Part of a small language model's weights.
Size: 11 layers, width 640, 10 heads of 64 (2 for keys and values), MLP 5120 tanh GELU, vocabulary 19163, 95.9M parameters.
Each number is 200 + 20 x the weight over its row's rms, rounded and kept within 0 to 999. Layers, rows and columns count from 0. The size before them is the row's rms in percent of the matrix's.

# down: layer 5 MLP down (transposed), 5120x640, rms 0.0371, rows 667-693, columns 384-511
# up: layer 5 MLP up, 5120x640, rms 0.102, rows 668-694, columns 384-511
down667,105,196,230,204,219,156,212,184,160,203,197,200,225,183,205,156,230,212,190,202,191,180,212,213,189,224,221,211,199,172,203,204,194,194,214,214,188,208,174,211,181,166,215,184,171,188,196,184,182,209,208,218,212,247,213,210,172,184,185,192,171,219,220,239,229,205,160,204,229,208,228,198,189,169,204,197,222,203,165,179,224,189,194,217,212,207,199,222,241,187,202,201,182,209,191,250,194,195,179,189,203,222,223,199,175,188,176,190,191,227,208,226,209,246,250,215,225,209,207,198,207,167,187,214,203,194,214,230,204
up668,088,200,211,222,208,221,200,208,214,186,199,197,172,214,189,201,198,217,188,198,203,174,197,217,215,198,187,195,219,204,176,197,224,240,192,192,191,252,206,172,202,187,195,201,203,202,194,214,209,184,202,188,196,184,190,209,195,213,187,169,211,179,211,221,188,217,222,213,220,208,177,191,165,178,173,202,176,191,197,203,180,188,202,190,195,147,215,198,214,181,206,238,202,213,168,189,197,221,213,193,201,213,216,186,208,200,170,202,208,197,235,210,192,198,195,208,242,212,225,227,219,228,196,158,186,201,249,220,194
down668,089,214,204,191,188,210,194,200,212,163,208,205,197,192,223,209,193,197,166,175,195,210,219,203,185,201,210,179,187,188,219,224,205,217,222,200,209,188,207,170,196,148,188,220,165,240,240,185,198,230,203,199,188,247,201,168,247,192,225,175,173,226,200,215,192,201,196,211,198,199,196,191,182,191,205,189,221,207,162,222,184,206,205,214,203,230,166,221,173,222,184,190,197,211,228,250,214,223,202,198,237,204,174,213,194,229,209,182,242,187,211,218,182,218,209,199,182,192,216,153,217,186,197,217,200,185,208,197,241
up669,103,204,183,211,212,204,199,221,180,197,180,208,202,199,200,230,171,214,191,220,184,186,186,190,191,207,192,191,208,202,198,211,157,215,204,206,241,195,188,209,192,235,162,183,221,219,182,214,181,196,205,178,192,228,190,183,159,210,181,167,188,215,208,176,196,207,213,223,214,196,149,177,166,182,215,188,185,192,192,210,185,231,199,172,227,216,209,193,164,206,196,216,192,206,206,233,223,250,198,154,183,171,174,190,180,223,201,206,217,224,207,199,220,197,178,220,207,231,199,244,246,203,194,217,179,165,215,213,207
down669,100,192,207,229,224,199,196,173,200,177,234,192,184,198,190,179,224,162,166,192,236,214,195,210,210,222,172,228,156,205,194,170,221,210,214,206,191,188,181,194,212,176,196,220,248,212,198,209,232,226,190,186,221,169,176,222,187,170,198,232,178,205,224,208,221,208,190,176,172,184,215,212,192,208,196,189,214,169,209,192,182,206,203,225,153,215,201,211,205,223,238,179,197,168,200,227,197,189,189,181,221,213,200,189,210,219,213,187,193,206,211,197,201,191,213,176,180,220,217,205,190,193,165,178,201,175,167,213,196
up670,110,202,182,217,181,187,212,241,173,172,209,198,190,166,187,193,186,213,208,172,214,178,202,199,198,209,167,178,217,246,179,162,189,197,177,226,218,205,197,212,213,204,196,227,196,226,225,203,234,244,207,145,191,222,165,217,192,206,204,224,206,218,219,211,212,209,182,214,217,184,217,208,243,244,204,214,181,215,219,215,186,197,173,204,222,228,192,177,220,191,227,237,180,193,191,218,205,180,179,178,196,199,212,194,205,212,218,181,190,199,218,227,224,218,151,214,201,230,184,167,219,223,220,220,175,192,187,198,188
down670,098,201,206,185,167,221,218,198,179,204,193,205,220,191,194,188,222,194,196,180,214,210,180,179,215,217,201,196,168,213,218,196,241,229,209,210,166,209,220,162,224,198,193,193,192,206,184,187,218,164,222,252,250,199,192,187,220,186,182,210,205,212,193,211,212,203,218,215,205,205,200,185,182,212,219,197,185,172,214,200,188,221,162,171,214,173,223,238,216,207,200,193,185,204,203,208,207,207,184,194,188,190,234,192,202,172,199,176,159,206,220,237,192,226,216,177,189,186,205,175,213,226,209,169,183,170,191,188,224
up671,091,202,220,214,191,185,206,193,210,187,187,161,223,208,235,188,216,204,195,176,219,223,198,232,219,169,172,194,215,207,239,221,243,150,190,237,179,212,220,185,189,175,185,225,210,210,171,238,180,229,275,146,181,199,188,235,146,208,196,187,188,204,213,223,196,228,189,220,218,200,182,180,205,197,155,221,206,239,223,195,194,163,194,196,197,192,191,226,216,181,215,203,204,229,221,184,186,230,190,211,207,213,164,193,186,207,213,212,173,201,196,251,216,186,190,204,237,181,220,198,209,227,188,177,199,217,190,213,221
down671,091,196,169,213,201,235,223,165,199,180,211,224,210,169,163,177,185,206,185,174,171,160,204,189,205,243,205,188,207,226,207,185,203,200,186,219,201,197,169,198,192,224,210,208,255,197,192,211,194,198,190,220,217,223,237,218,207,179,203,237,206,226,240,187,196,193,209,244,228,204,237,180,213,206,214,207,220,235,182,182,191,171,175,184,208,216,233,190,170,239,205,209,222,189,209,193,167,195,202,230,188,200,192,201,213,179,184,212,205,199,193,185,250,155,198,218,204,197,195,189,183,207,207,230,206,199,208,172,196
up672,103,192,182,169,200,265,196,200,225,203,211,172,190,193,223,190,199,188,214,167,217,168,186,175,243,198,184,216,207,178,203,216,193,175,236,204,216,198,218,185,197,200,198,189,185,243,193,210,204,195,210,187,191,212,181,178,218,188,188,185,153,194,187,215,172,208,179,203,205,201,185,187,186,201,221,208,205,176,179,207,197,169,193,168,201,156,204,175,203,191,207,143,199,221,206,176,196,224,236,170,220,240,167,204,216,205,180,203,250,170,206,190,188,187,198,231,174,208,199,192,239,218,194,156,221,207,183,210,204
down672,101,191,249,163,218,207,184,220,204,205,177,194,222,218,187,161,214,188,225,215,228,191,187,180,200,207,205,213,211,185,169,211,196,164,210,205,229,181,221,182,188,181,191,213,218,181,206,196,219,197,189,176,147,162,211,180,171,180,215,218,217,192,221,209,171,180,203,154,185,177,213,215,201,158,187,188,193,224,185,203,183,177,217,197,161,210,202,200,204,180,212,196,227,207,204,223,237,213,182,168,180,203,212,215,176,200,230,218,228,198,237,193,215,204,204,232,217,245,223,226,200,210,211,212,216,179,157,156,177
up673,099,166,234,184,147,217,216,208,226,182,210,198,189,196,161,219,157,216,205,206,216,185,166,181,215,152,213,164,220,159,184,219,231,177,166,233,197,218,183,149,164,220,179,211,172,195,218,186,227,214,208,175,156,192,195,174,216,190,185,215,211,226,209,201,196,221,189,189,182,191,200,215,224,189,241,188,212,172,180,228,191,230,223,198,216,216,216,187,186,247,204,173,219,177,174,225,220,196,214,205,232,197,185,199,226,180,217,194,185,207,218,230,207,188,215,178,211,196,175,191,173,196,240,201,219,189,190,206,181
down673,094,186,195,194,244,203,193,193,180,193,191,221,227,189,195,186,210,210,233,169,210,187,223,209,203,224,212,200,171,223,195,164,185,215,201,190,204,250,201,204,248,182,226,197,187,217,210,210,208,211,189,198,201,205,222,225,192,247,236,194,205,176,174,205,197,191,214,232,171,171,211,198,207,228,195,235,155,218,180,190,191,183,187,201,209,183,214,217,197,143,224,196,159,227,204,172,239,162,194,184,186,186,193,208,181,208,225,220,208,208,206,182,205,190,188,235,179,198,202,218,209,176,166,219,216,188,194,225,203
up674,098,202,188,198,202,186,189,213,183,215,198,202,181,234,181,199,174,229,183,219,180,237,182,200,223,173,202,218,200,204,177,167,183,195,230,168,204,170,218,167,199,227,204,184,214,162,210,185,212,213,191,205,155,180,217,221,218,187,225,193,215,216,218,195,192,191,177,171,194,195,222,193,221,207,204,203,203,207,208,196,223,216,200,197,207,215,201,196,178,217,192,180,228,233,215,196,172,219,148,223,195,189,188,202,204,230,179,207,199,200,203,177,172,177,199,188,221,188,267,195,185,205,175,217,188,208,184,176,211
down674,091,186,215,187,174,235,192,168,264,224,228,206,184,184,181,212,201,186,192,217,178,181,193,194,205,200,234,156,202,201,216,192,225,181,179,193,241,205,202,241,194,179,201,209,186,203,206,210,216,182,197,177,212,221,204,211,189,226,217,170,208,210,224,214,208,214,205,200,186,183,209,219,214,191,184,190,176,173,164,220,205,203,222,221,190,221,203,163,193,193,208,211,172,168,204,177,232,183,201,247,222,205,200,229,210,203,181,203,205,213,219,221,205,189,209,230,210,198,195,201,202,199,184,245,177,177,224,170,206
up675,090,178,199,201,179,150,189,223,198,183,177,241,211,175,200,174,191,180,214,212,213,193,183,205,168,212,181,184,187,248,181,207,216,186,180,185,198,192,197,221,217,175,216,215,217,196,174,230,199,237,198,221,225,199,193,214,208,210,181,219,192,189,214,200,147,158,173,214,203,239,185,221,215,203,182,196,201,233,170,152,208,208,208,191,188,206,182,160,178,192,200,202,157,208,167,175,193,182,189,207,212,201,182,219,163,229,187,235,249,214,166,174,194,213,198,197,228,197,240,201,225,166,189,204,209,182,177,164,214
down675,092,222,197,159,163,175,202,196,195,175,197,168,198,200,205,208,185,179,207,194,177,211,200,228,165,189,230,182,190,188,214,209,196,219,189,219,174,180,198,171,200,197,196,229,221,209,177,194,247,195,217,201,177,185,225,166,213,229,229,202,233,223,210,183,214,195,221,168,175,192,237,207,242,206,228,228,201,204,207,206,192,214,185,206,204,178,187,184,216,179,165,189,229,156,244,226,206,194,207,199,176,209,179,207,198,207,155,178,170,192,227,214,182,226,195,203,180,200,209,182,200,214,238,208,160,221,191,150,210
up676,097,179,209,183,224,186,190,239,173,205,206,184,200,211,152,216,229,186,219,224,203,209,225,213,254,222,196,186,183,235,173,225,207,194,186,168,202,194,219,182,190,201,208,213,210,180,205,201,214,196,197,166,199,217,226,227,202,196,210,170,239,196,188,202,220,194,151,188,210,197,195,197,206,236,220,204,214,196,242,169,200,180,192,189,184,247,194,196,238,193,190,219,207,189,234,187,179,211,189,184,209,159,188,187,209,178,181,193,152,188,220,234,173,221,201,206,179,229,192,174,160,233,193,179,229,206,172,210,194
down676,108,191,195,194,175,191,170,194,180,202,219,174,174,227,179,203,201,211,235,211,204,189,223,211,175,202,204,188,206,215,209,190,182,166,206,179,175,201,217,200,199,221,237,186,197,216,191,211,219,223,207,211,223,243,205,185,211,190,209,197,206,170,225,214,205,192,213,203,201,192,212,188,188,210,192,200,217,196,200,201,229,224,196,185,212,192,205,193,212,211,203,168,198,192,205,191,209,172,192,180,189,168,170,162,152,197,190,182,187,177,169,197,197,208,205,196,226,224,199,195,167,201,192,205,200,205,199,203,201
up677,093,186,190,216,205,251,192,215,204,215,217,181,187,214,196,193,215,228,199,223,227,195,191,248,198,179,201,223,209,213,203,197,194,200,195,197,211,171,172,169,202,182,198,190,183,210,201,212,185,218,246,209,184,238,164,188,219,224,208,223,210,202,211,180,179,208,186,240,201,160,183,185,216,182,178,168,232,211,177,212,187,201,221,205,212,203,197,192,188,183,224,167,211,217,203,205,226,209,236,179,201,249,179,211,237,148,218,240,170,186,217,213,193,182,207,212,197,203,206,201,197,224,217,211,213,176,220,221,217
down677,092,196,228,214,224,179,191,203,205,212,221,226,202,222,227,190,174,200,174,197,176,212,192,199,191,199,230,210,204,203,205,194,202,166,180,225,181,202,220,234,201,255,184,218,197,209,215,156,214,203,165,203,219,190,208,184,214,220,194,193,204,198,188,191,207,177,222,181,174,177,182,185,194,209,152,253,183,226,182,217,205,186,198,201,164,210,181,225,209,215,208,202,224,219,201,191,213,209,169,216,231,208,219,202,178,178,192,230,163,203,177,239,214,218,222,216,187,193,217,174,197,156,224,208,220,184,188,204,207
up678,097,232,200,220,208,232,215,218,245,171,166,164,203,164,215,194,179,225,203,240,190,166,175,206,188,165,202,182,225,203,184,202,195,196,222,183,169,169,205,210,188,211,257,193,209,213,188,208,203,167,192,210,199,170,204,176,192,231,197,215,211,222,204,185,176,196,198,207,187,174,160,175,176,196,171,221,204,210,190,186,246,202,178,203,228,221,240,191,192,199,204,222,184,180,225,215,192,185,199,182,200,231,169,166,221,196,209,213,173,218,191,179,250,231,244,223,215,211,226,217,191,197,240,197,219,228,190,186,217
down678,093,230,187,200,191,166,198,199,162,213,232,209,237,227,198,220,239,173,206,192,176,178,215,188,213,220,224,200,236,216,209,193,193,221,224,182,194,246,213,194,200,187,194,236,203,186,215,215,184,192,183,208,209,204,163,225,198,205,180,195,194,199,185,189,199,185,189,188,167,212,187,172,200,222,206,168,167,218,230,189,198,192,200,190,189,172,172,202,226,202,195,213,201,189,195,206,185,168,201,198,195,183,190,223,216,221,204,210,217,195,200,194,199,153,178,179,180,212,190,152,193,199,213,217,156,179,180,229,240
up679,094,191,191,195,180,223,186,193,170,190,206,192,180,155,188,218,223,194,185,222,206,208,212,203,196,201,197,194,169,219,207,164,174,180,203,195,172,212,213,173,231,209,212,165,167,200,163,193,210,192,221,219,200,219,222,199,221,181,211,227,210,190,222,239,208,198,212,194,237,153,196,209,193,206,223,232,230,223,188,217,226,210,199,176,182,217,211,218,189,196,233,219,197,186,186,176,204,204,188,211,190,210,194,186,241,229,172,165,194,184,216,217,209,197,211,209,201,168,181,202,196,203,201,207,190,201,223,166,216
down679,096,227,180,179,162,213,220,217,193,204,196,197,221,175,214,209,175,198,148,176,206,241,212,223,177,188,210,178,213,165,197,199,197,185,218,159,204,229,166,231,158,230,214,209,225,196,185,168,183,200,224,193,178,174,208,195,213,230,185,195,194,191,202,222,200,188,212,178,138,210,234,249,221,196,201,176,182,208,194,214,164,199,194,208,185,222,176,194,198,216,205,175,181,199,222,197,197,226,226,191,218,193,244,217,209,183,190,218,208,168,185,220,249,212,190,215,185,226,215,213,216,189,196,200,225,184,188,222,213
up680,106,193,205,218,183,206,212,173,175,215,165,183,185,190,220,194,175,213,206,173,182,217,205,216,200,197,214,173,180,220,185,181,187,186,192,198,217,207,175,206,220,166,200,183,243,198,199,168,189,184,178,205,233,206,199,171,215,193,206,156,213,188,228,214,204,194,166,166,199,186,207,205,216,162,249,176,225,222,208,204,200,192,148,204,161,215,187,186,183,214,191,180,174,207,209,188,213,199,165,190,161,207,186,233,228,190,203,202,199,213,183,189,218,165,198,198,219,228,195,236,202,150,212,220,214,203,204,203,217
down680,095,178,203,167,215,191,165,219,205,211,176,175,203,188,212,189,232,198,199,186,210,220,200,188,193,175,179,192,182,195,200,231,210,217,192,244,161,225,205,187,176,201,217,202,189,195,221,201,202,141,172,208,166,208,193,231,215,176,216,205,189,201,170,205,172,203,217,224,190,228,211,206,185,228,192,226,187,213,191,206,243,220,217,210,203,202,208,197,211,188,181,216,200,186,214,202,188,221,228,168,216,210,229,190,180,230,204,211,188,192,215,192,189,240,200,229,188,174,230,195,178,212,177,193,189,229,203,209,193
up681,098,190,198,203,205,235,198,225,214,175,152,184,233,199,226,167,214,266,198,209,198,199,192,194,207,226,196,176,177,189,221,196,175,217,196,218,195,189,223,209,226,223,187,195,199,197,215,170,201,215,222,178,240,198,200,188,204,191,196,201,179,227,195,200,169,179,242,243,231,204,176,215,174,179,205,231,200,241,196,182,188,197,174,207,212,192,193,206,199,194,190,191,197,170,213,199,193,181,211,197,194,194,190,207,214,166,208,235,192,184,201,179,177,194,212,222,243,195,202,187,209,226,180,181,223,228,169,226,182
down681,095,206,202,193,166,231,209,205,201,176,204,180,175,183,214,201,198,178,203,187,202,153,192,207,187,205,196,202,230,235,196,171,204,212,196,193,187,202,229,194,224,195,186,208,252,178,202,194,192,191,169,221,197,206,182,168,208,180,223,242,226,173,171,188,212,189,195,195,212,174,224,204,162,154,216,191,227,193,201,217,196,204,206,210,193,175,180,206,189,210,197,217,178,185,215,200,212,211,196,206,203,218,201,202,215,190,199,187,173,162,227,185,242,197,181,173,185,216,245,185,235,214,196,206,224,202,185,199,255
up682,089,215,193,222,202,206,193,194,173,209,209,183,206,169,225,155,201,190,189,206,201,244,219,236,206,182,206,189,154,161,190,231,179,181,229,173,203,178,257,190,223,185,197,213,186,189,206,189,188,196,215,205,216,221,232,212,196,191,212,201,217,219,171,191,234,193,208,158,178,184,207,186,160,194,190,206,192,199,168,210,204,194,192,226,189,226,173,198,165,189,196,207,234,179,202,214,221,196,194,225,213,187,214,201,191,209,208,216,206,219,203,208,209,172,213,221,192,178,231,238,189,189,208,189,177,195,216,189,201
down682,090,219,203,154,193,212,188,183,178,211,180,199,179,221,201,209,209,216,180,209,181,215,176,226,169,199,184,214,220,216,229,191,201,224,192,229,179,221,217,191,188,236,178,191,198,182,190,231,185,172,225,172,242,172,188,215,250,207,202,206,214,180,221,165,164,211,214,188,189,214,210,248,205,195,181,189,223,169,187,230,206,198,232,185,225,192,206,194,221,198,166,227,188,224,222,206,177,190,203,228,202,196,225,236,204,186,230,189,219,204,178,176,178,188,167,207,192,263,175,149,199,213,248,209,205,163,159,211,223
up683,096,200,201,210,173,228,194,197,194,184,225,160,217,201,189,217,197,217,191,219,183,210,203,216,192,210,233,193,174,197,205,201,212,203,219,194,203,201,214,232,211,183,203,196,207,180,195,207,220,211,189,218,195,215,180,169,212,187,167,199,205,197,214,147,186,180,186,177,219,235,194,189,195,231,231,185,234,165,225,170,204,198,162,168,200,227,223,216,203,196,192,187,185,181,223,205,241,187,194,202,185,198,225,209,227,226,205,173,224,179,181,221,225,199,186,210,166,216,163,161,204,220,171,189,228,182,190,184,200
down683,100,188,191,192,247,209,216,220,200,180,197,187,180,192,190,205,212,205,189,165,210,233,202,224,173,192,197,194,190,212,206,203,207,190,193,207,201,148,191,228,184,210,215,187,215,205,159,194,214,224,209,174,197,226,190,196,207,195,220,191,182,220,201,179,220,190,177,206,219,212,186,184,225,209,166,213,202,203,188,207,165,218,202,201,196,175,226,195,217,214,197,171,160,181,225,209,199,248,218,222,201,203,230,202,218,208,192,164,180,195,216,175,194,229,201,201,198,183,199,187,209,201,188,242,165,199,225,192,213
up684,106,199,189,188,200,184,199,220,194,224,198,214,220,197,187,191,215,210,215,182,177,223,184,193,212,192,227,168,187,217,226,237,214,182,180,213,203,169,185,155,235,164,211,219,196,239,192,215,217,198,193,202,172,211,200,195,213,204,201,195,176,191,215,213,199,217,224,204,199,190,201,223,183,168,224,224,195,226,194,226,240,216,189,198,239,178,230,188,191,195,202,209,201,221,265,151,206,194,205,200,201,182,217,194,178,173,199,243,249,204,186,227,173,210,208,199,187,200,230,217,192,205,186,198,210,208,220,221,158
down684,114,202,224,213,234,185,197,192,238,173,179,203,191,209,193,216,231,167,195,191,209,186,159,194,216,173,210,233,218,223,196,217,172,196,211,202,205,178,190,194,171,185,198,181,215,197,233,193,199,184,188,203,211,219,197,204,209,207,224,195,202,216,232,175,169,184,180,193,196,190,170,183,189,224,161,258,197,190,224,223,200,229,211,206,172,209,217,205,210,198,188,247,217,196,161,195,221,215,171,194,190,194,222,195,219,200,181,156,204,204,202,174,166,185,190,193,208,207,205,158,211,196,234,199,197,196,203,221,175
up685,110,211,193,210,204,200,228,228,200,227,238,249,200,202,244,203,205,148,228,219,219,179,205,221,218,199,213,194,181,198,200,209,183,200,215,203,220,251,183,182,188,207,215,213,240,211,182,199,212,192,210,184,200,187,189,156,219,205,187,208,214,199,218,209,186,220,181,208,203,215,190,219,184,185,142,213,187,195,225,196,210,206,192,218,198,206,198,203,201,180,202,186,222,174,169,215,191,208,187,231,165,211,240,187,217,212,173,193,238,226,215,216,223,191,196,175,193,190,205,242,209,198,199,189,188,184,227,186,173
down685,118,157,192,168,150,209,227,177,161,168,164,194,193,172,223,191,217,192,192,209,207,235,191,176,184,209,191,193,181,180,204,215,184,203,190,190,223,219,217,184,173,197,208,221,200,191,155,229,178,188,168,194,177,218,191,198,199,185,221,155,177,229,199,166,188,207,198,219,191,213,217,194,173,227,223,229,219,199,200,227,163,179,208,169,216,174,199,200,203,204,214,198,228,191,177,243,227,181,188,192,207,235,179,167,244,199,229,204,200,198,190,192,219,204,179,209,203,187,148,204,207,206,190,193,168,207,216,215,161
up686,111,188,188,206,226,178,209,201,198,164,203,194,158,206,167,197,211,167,209,216,207,194,211,209,169,221,186,190,222,242,161,194,203,207,150,208,180,212,168,198,206,226,176,202,224,176,220,235,181,240,189,218,211,199,216,178,184,212,192,191,199,190,199,202,215,189,194,208,249,200,203,183,201,198,177,231,209,184,224,224,192,198,183,213,194,240,198,205,145,190,218,186,187,198,186,182,213,189,197,194,207,224,185,194,228,202,199,206,209,163,208,176,173,203,220,224,189,196,204,217,207,212,194,216,231,218,202,209,190
down686,104,200,196,201,172,187,185,205,189,215,208,222,219,217,202,231,221,188,185,166,156,216,192,163,180,175,212,206,213,187,223,219,220,210,205,192,215,211,185,209,187,176,204,188,213,198,202,180,208,226,204,227,177,197,174,216,221,191,216,212,192,228,189,214,204,217,206,196,202,218,229,228,222,155,221,207,181,238,176,220,205,193,220,206,219,176,213,196,185,158,208,175,180,181,185,222,196,214,189,200,172,184,167,199,197,219,191,174,174,196,191,189,196,194,199,171,175,222,184,234,196,223,208,208,203,192,189,210,197
up687,100,194,206,195,182,192,252,176,198,211,181,201,185,148,214,212,173,243,173,218,205,215,204,191,215,219,198,187,224,237,232,212,216,241,217,212,144,205,160,208,181,151,167,216,177,232,174,211,180,209,227,216,208,237,193,172,223,221,225,221,187,229,206,203,172,198,222,222,208,208,193,219,210,186,224,234,254,209,230,200,211,188,191,197,195,167,150,195,165,219,181,218,171,195,207,178,153,165,232,178,213,228,197,198,178,204,217,229,222,217,225,197,187,188,198,174,216,199,182,192,207,202,195,192,210,168,202,190,205
down687,102,182,169,212,205,208,175,206,199,188,216,192,213,216,205,209,210,168,206,199,170,204,218,226,178,189,228,221,179,223,198,189,203,222,220,205,176,193,205,194,200,197,186,212,205,177,201,209,207,231,173,213,251,165,214,199,204,199,239,174,235,196,172,216,199,227,160,182,199,186,192,154,211,202,212,192,200,193,193,224,180,215,189,177,180,198,174,191,213,190,192,197,195,208,194,206,206,203,198,212,211,202,184,182,217,184,208,200,182,174,210,186,185,218,184,275,203,190,167,183,183,224,179,165,198,176,172,185,209
up688,099,181,220,186,222,200,218,232,210,238,221,197,245,214,223,224,200,208,198,156,182,206,174,212,239,212,169,199,222,170,176,227,191,201,181,183,187,193,198,193,174,217,193,196,243,184,220,205,208,194,206,192,195,242,185,191,203,230,198,196,218,196,172,237,188,217,184,233,209,215,221,196,192,227,177,204,221,201,173,192,224,191,181,178,192,190,159,261,204,209,217,211,203,207,217,175,201,186,229,182,197,208,187,199,205,208,181,220,229,208,210,169,210,207,173,185,213,222,228,209,180,216,204,165,188,182,253,203,223
down688,100,205,170,209,200,186,181,207,211,248,216,192,183,219,168,206,218,202,207,219,208,182,182,192,166,190,239,218,203,230,214,215,220,201,221,214,213,230,211,164,230,201,231,208,173,184,208,235,226,218,177,189,187,189,167,220,195,174,204,223,172,200,165,195,209,237,201,186,215,227,204,180,225,205,260,239,188,181,197,197,207,211,228,214,214,167,194,172,200,213,188,188,190,147,197,194,199,191,177,212,195,188,184,193,227,196,221,164,182,228,223,202,185,228,224,224,194,204,215,233,209,209,245,232,180,176,180,182,196
up689,113,181,210,209,223,179,217,239,189,174,175,190,203,203,178,202,222,194,209,177,166,214,179,195,208,176,199,222,219,203,177,192,191,228,212,193,195,235,175,218,183,186,189,221,206,204,228,196,188,206,209,189,184,213,180,162,183,218,184,198,191,208,195,204,204,210,211,185,214,184,228,207,195,210,171,171,178,207,217,198,198,170,225,180,196,197,211,207,209,176,223,190,216,181,186,221,193,215,234,214,166,192,217,196,184,212,237,200,224,176,243,207,188,191,190,229,190,169,232,168,222,168,177,200,246,200,215,199,219
down689,113,205,163,196,181,249,186,189,203,247,216,198,177,214,209,199,186,204,186,194,220,177,170,251,167,186,200,193,151,185,207,170,191,213,220,186,207,211,191,198,204,182,181,171,208,199,181,212,189,231,180,230,213,163,212,217,187,175,220,159,204,216,207,158,192,208,208,185,210,209,180,228,241,198,232,202,218,198,206,198,206,201,235,210,208,194,180,183,184,235,226,180,190,184,213,195,180,206,181,198,223,152,208,241,218,216,170,227,200,246,180,187,226,183,202,217,214,224,180,204,192,203,151,176,161,204,189,184,201
up690,090,218,214,219,215,192,221,192,192,231,196,204,229,209,215,201,183,204,216,209,178,194,201,198,203,220,232,213,209,191,247,188,198,202,176,203,189,185,233,191,188,178,144,213,230,201,201,182,210,199,211,203,175,209,185,208,192,188,207,208,198,221,196,199,245,187,194,180,195,186,185,183,214,207,209,205,175,212,208,223,200,190,166,180,173,194,235,205,190,195,203,253,181,192,216,173,206,183,217,171,219,195,194,230,230,200,213,181,216,189,181,174,181,222,207,199,187,168,189,178,197,216,162,149,218,200,224,157,196
down690,094,175,201,163,195,196,203,224,221,202,223,202,210,206,221,172,189,190,202,206,189,181,200,200,203,179,182,201,226,205,173,199,211,211,192,185,191,191,169,202,207,201,222,205,211,146,218,208,203,170,236,207,233,230,183,205,229,225,197,210,170,199,194,197,193,158,197,164,206,207,190,248,232,185,244,162,206,219,170,186,224,227,221,223,200,190,193,200,201,180,203,232,183,240,224,173,183,175,197,190,178,174,188,188,172,187,181,189,244,224,227,241,222,203,186,210,211,196,235,207,213,190,183,165,183,241,183,224,206
up691,084,202,192,219,201,208,198,209,182,177,218,213,148,205,188,199,194,184,196,196,208,221,209,245,184,178,237,222,203,180,198,194,199,207,212,200,193,210,163,191,187,192,190,186,203,200,225,175,233,220,200,178,232,144,202,230,206,205,203,204,201,185,223,220,179,196,223,202,193,220,185,197,172,198,226,205,213,197,196,195,206,203,208,180,241,209,231,185,184,186,170,187,198,218,229,242,215,170,219,203,209,210,217,176,183,221,181,154,184,198,194,228,187,206,204,189,239,190,186,188,196,153,218,206,190,155,171,207,216
down691,085,186,209,219,240,164,210,234,194,186,208,154,230,205,218,217,182,192,190,205,187,174,162,175,228,178,185,158,182,177,221,192,206,212,213,168,186,187,214,186,191,231,192,219,179,187,206,187,230,244,182,184,180,223,212,198,230,233,231,201,196,207,217,211,194,204,195,199,197,208,177,200,202,181,178,184,165,228,184,188,178,271,192,224,213,210,235,183,204,185,219,196,177,193,196,198,225,182,185,204,191,192,167,202,199,225,220,186,208,180,203,196,236,158,198,206,202,185,209,188,223,219,209,201,212,191,209,203,216
up692,100,207,193,195,192,186,224,218,169,190,201,198,188,202,211,225,227,192,195,197,212,178,200,189,213,196,216,199,198,162,212,230,223,194,234,190,183,204,207,215,226,170,208,173,204,202,174,238,211,219,189,170,157,227,187,183,181,208,215,199,219,205,201,234,176,192,195,241,195,184,180,200,200,201,180,199,206,156,202,208,203,204,198,237,185,193,164,219,207,180,206,204,185,205,210,207,187,202,182,201,202,223,174,182,213,170,212,190,218,192,204,201,237,167,204,215,226,182,204,235,187,214,186,219,218,179,191,225,187
down692,108,209,193,204,191,170,222,239,202,221,161,205,167,184,208,215,182,219,206,195,226,204,200,193,213,213,206,199,240,194,229,240,269,259,195,207,183,197,232,185,213,191,179,192,238,165,228,188,169,228,231,173,207,196,198,202,195,203,210,189,178,207,206,193,189,196,188,183,197,228,149,207,206,207,179,207,209,144,220,225,200,173,203,233,224,187,230,230,170,207,191,242,184,231,196,207,221,207,213,180,199,203,204,225,196,157,163,245,221,204,173,203,226,180,178,235,221,217,199,212,189,218,231,199,224,201,185,204,224
up693,109,191,226,190,198,190,196,178,222,207,191,207,231,224,175,193,178,232,192,210,201,230,192,225,198,229,176,208,204,157,203,195,194,172,192,230,181,228,221,204,188,173,166,176,192,194,196,179,233,183,188,205,194,231,216,202,256,184,217,194,237,210,209,215,168,192,204,181,192,240,243,196,238,235,200,226,191,217,192,205,236,241,224,200,210,254,200,221,211,234,182,203,218,181,217,214,181,196,196,227,217,193,188,202,222,202,214,206,189,170,174,156,212,180,167,198,223,207,207,208,204,204,203,185,222,216,177,191,186
down693,109,191,192,208,207,230,214,212,143,170,201,160,187,207,184,197,198,168,204,195,157,209,202,212,200,183,207,185,202,227,193,217,193,225,198,201,193,154,180,177,214,207,181,203,201,193,199,239,209,203,178,198,225,171,232,241,165,187,196,195,188,199,178,219,228,198,190,188,211,177,167,165,187,183,216,156,234,203,182,233,181,190,215,199,204,193,199,179,185,173,205,182,216,216,198,175,209,208,220,203,201,212,192,173,230,193,211,205,228,224,216,237,225,210,222,203,204,217,190,215,189,210,238,184,175,199,181,232,228
up694,102,187,196,221,212,229,188,192,193,198,217,188,190,237,196,177,210,160,161,209,201,231,236,220,219,182,206,193,194,219,180,188,192,197,203,213,190,192,212,225,195,190,195,222,188,250,209,167,199,225,185,214,248,196,225,164,193,202,210,209,182,204,229,207,199,178,205,191,207,187,163,210,196,233,181,204,223,251,182,192,181,204,190,219,201,225,178,229,213,211,224,208,210,207,233,210,186,194,186,201,191,216,221,176,198,214,197,203,217,230,204,201,224,163,217,232,229,214,232,198,194,209,155,177,203,184,217,196,201